Weights of a small transformer language model: a variant of SOAP for these matrices, 878M tokens.
Each number is 128 + 24 x the weight over its row's rms, rounded and kept within 0 to 255. Layers, rows and columns count from 0. Numbers have three digits each. The size before them is the row's rms in percent of the matrix's.

# layer 5 attention output (transposed), 768x512, rms 0.0356, rows 228-238, columns 384-511
095:117123087105100141116144142149124132107164110131133097103124145111153123197128096108142111122113128142138142144133116106116108161102114111083130156137095147157094136117090107137122119134071087116138102133091132128119144167124117121116083123078150137132097103109114103146096098117148174119142114125110111128126185134120109184158129150141149156128114160104123090115098128113188127132129
103:126126127161112153162091132152149160113138142144096115139100131102124133164134107145159146144159108169162145117132139097122115130144179156086118143116132113121130147088139120172130129155128123138173125134106144095151135111103149134117065112124121133163158083150144167103135141107154135098149130126134119134168133112124120084093143143173099159145113142098115130114128139096117148117094
096:142151114183135103121140153105124142100143147133146092131127134132135111147169153096136132089135126175143133140117142120111126172086127168135101133149124141117088138069150135101127152173125128098109108139149121097121140101122129077148144100130192140087128102133122093093083117162112147099115106151114151134169115121121123137171139128115136119153096144111154132118103162112128131159133
098:097141118110141100137096165157141131162152095105138130141094082104092139127174131180120096151116117125162096156150122150119139118096142118123167100092148175129096117118116111135142117110144102150142137144148110134149148141083140113146131130109108109150180087158116159109139122103098159095138140150176112189115093123103201145114142115168129176114126111096105098142126137137157131142157
097:092157109099126164146099138147122081142122183109137165126174142182098124180159155107114146116139122142109126114154126118127155174166108149139140114125097095180159157148111134134132105130125153137155132111140115160088130143110135116145091097124121105121112155141133144120129143164089114143141164134160071136132083134107151105101163156139126141129105138118130146165177075160120097120116
097:111101164135137137089107142148161131141145088113148158094148136139152159167129121116144142113151134121141173120130133170121097120089165116121109172110097162126125179150092166104097088111123135134122151129120120139123155117128148144123119123136070122097126104150118104122123171130131151132140169136122144100117136121145148122086114137119123127106130144102156109144111127093127106125172
100:136141125143160115151152128103123154109145144135102135123154108172099133095154109094134172104118128163128137098144139128151152147132162117129146166117166149171159125140139119165121149112100103091122118103122141171189150162134158109128131136131123115119085187113116119093141150126123182098128131117132135131139095149114132102067110170133134121135105124127125145131066124134121106153087
097:146123090127121123118123102134136136152174118121134153120112174092121099113136156113098079138118125128109119118130126100101181103183149088124134109145164129131134154125130152117159119119149135143128135104128109163099132114127100115131144123117165142131120129125097125141130173159149115150121089145136080156136087080166139124125078100102127104142145085121130109118145129138122097148119
100:120108133152102124122087199124111083087141142124111136096146128123095111108165158075104122133123127118133121127120132176134105129114117115130186144109157095162130143098152118125107173150135169174138114148146186120149127115091140162138133080097133081133125132106142131125081138106128138121117120145167140130145089095122126155116121123115124113161076148108125143130088172153163129097153
099:140128096144111134158109101149120088167092113121165122120097171128133132135155133141115139092142108169100111107163123150116153127126134116142107133128081131180128151134135106126122151114112131145116178089105117177109135086119126057136101109114127146157165124157111145151102130130144120095098180121107114106157101155158135153069085063071127139138104166101183118138126142128133119120120
100:155103126124118146131108151068140126115115116139119115141123108149144117145130178135139106158135125134139108132188122124108179113106115142120086172149111204110103127157183110140128109162085141122133131108164078096070196133131110157124159122140147158117147130113124123112113125120138143098107148100145164171163126137145099101101097155104111149101129120107140123126158165162150135109095
# layer 5 attention value, 768x512, rms 0.0246, rows 229-239, columns 384-511
094:133156140114167122132144113138119102160127115106137155122164128150136128112110155068092099125070147094123116132109109155141106099118120113189154123128114145106115103158078139088104165128157145095111150123165078185110139147166087090139184124147122115116115142122103106129124122125111129176116108106092128157118158184116123121160118141084145125114145114154130145140127146152171108150142
095:111123128085084150136103129156109104120118128126135152133120106131118160076120081146114118127110148119112121162120132111149092109153153107123141148138147127140134133176126112129123123104145164146173107130128107121137134159115118173114085179148137145180117142140121142133136153111146102180107139086152143131091140147153163139105103094147110145109150100114107147148171106161158151111118
098:132117130127118158141155090122128139100108149117110134062133180130148129115098119099103178097135137109087154142115128118131105129153120137134085147119104141147179129141148135123127164115110173090121128100119139157158157105180106105134137115133141155108097158084145103131134128145147102159120125125114132097138135149099103115115138153099131101119122129148152137102123072119088095123086
090:140127123163113081095158131102135182074126126138142098125127103097147097097126133171138105156119118109138131118132128160154107083094168091144152115158179142136113104134150127090110145141135108123102101131116149128161139118135079161081112161158129140123120112115126111130170145109144154134111118132127172117105156084165112124106091120135125133118160129141154093134119127130158198172107
094:138148078104135154157138121123092119106099171151087098171086133099108105121130121135111119141102118138133099148120114100127119128117119169144157076120170115143145090123149121128164155140135131118155100127198173120110087110132152131139132149145169135135142134108129144148103125106130140115106111121123147178156135143138080112163161123095151107128113106145091145153144112176114133154096
096:140141123113105136046118131130138088127100100143180119134128133118181147162098139164148105139155128112102141139115169131096123095114143149145099112106105150084088115108149106099121106135154117169160117154139130089074074095139129162112106115102122139121135082139179136171133104148145120158111173152110140136099160141104139148157124113135149117118135118121171116140115107117152169121158
092:135135156157150144142129149152114110116094123116140106130134127127157113161102120118130168131139143160187142125089095121159117136108139147152114175133121106131109115105148129139132125106104133095124159129134140097157109118105127141120107141163091124137118133145152158149124069135129128128128168164127150091124146151080129110114160150135134165115130147148119146126131134134088139145125
096:097120142097143129094168081167137146166187124133130108165130151093162117156116114180182154131139116159134166148128123096132150136117142125075110097155119165087091098144107148123136102107132108086122142121105068148135114147194117082138111166113129152113143137114136141139189134158139104094144128080047125131118173123121135094151121135142131116107139134147116110136140108113107147119122
095:123124159099163106103124139134142168092177147157090141150128127147129122133132132100167153179116134123123147135148143115144118158133112110170156146112184119078150121104104160137141106167140116123158086171131150102146138147160107160138110141128142129138104136117140103099163099135141122160146124104141145122110130113115128114190125142134120137139123090135104103115122131123147102134098
092:096167165120115129134145174137098111133146159128147138141102140068097165138151112136129136113135144137119147113107113111159103146124115141215170053124175091139149104093054154116113177100165125100160149166112187130170068152133141119124146124142131101134078112128142138129178142123129132152152106164085089084110178128091167144116133138127159132159138149133154111093159097141114173102150
098:118104147132091101132108135124141133116144119136168135090149140126144121149149153144132123146138114154131158141122106130138104114160111130118156133125184141127141108182134104126158155164126159115111136143147084126102147144095069111126109112100140135119122106123153129124139161108145137079141128091135092124117096117115098148108137179090114101150134115076119120112165081136094076190117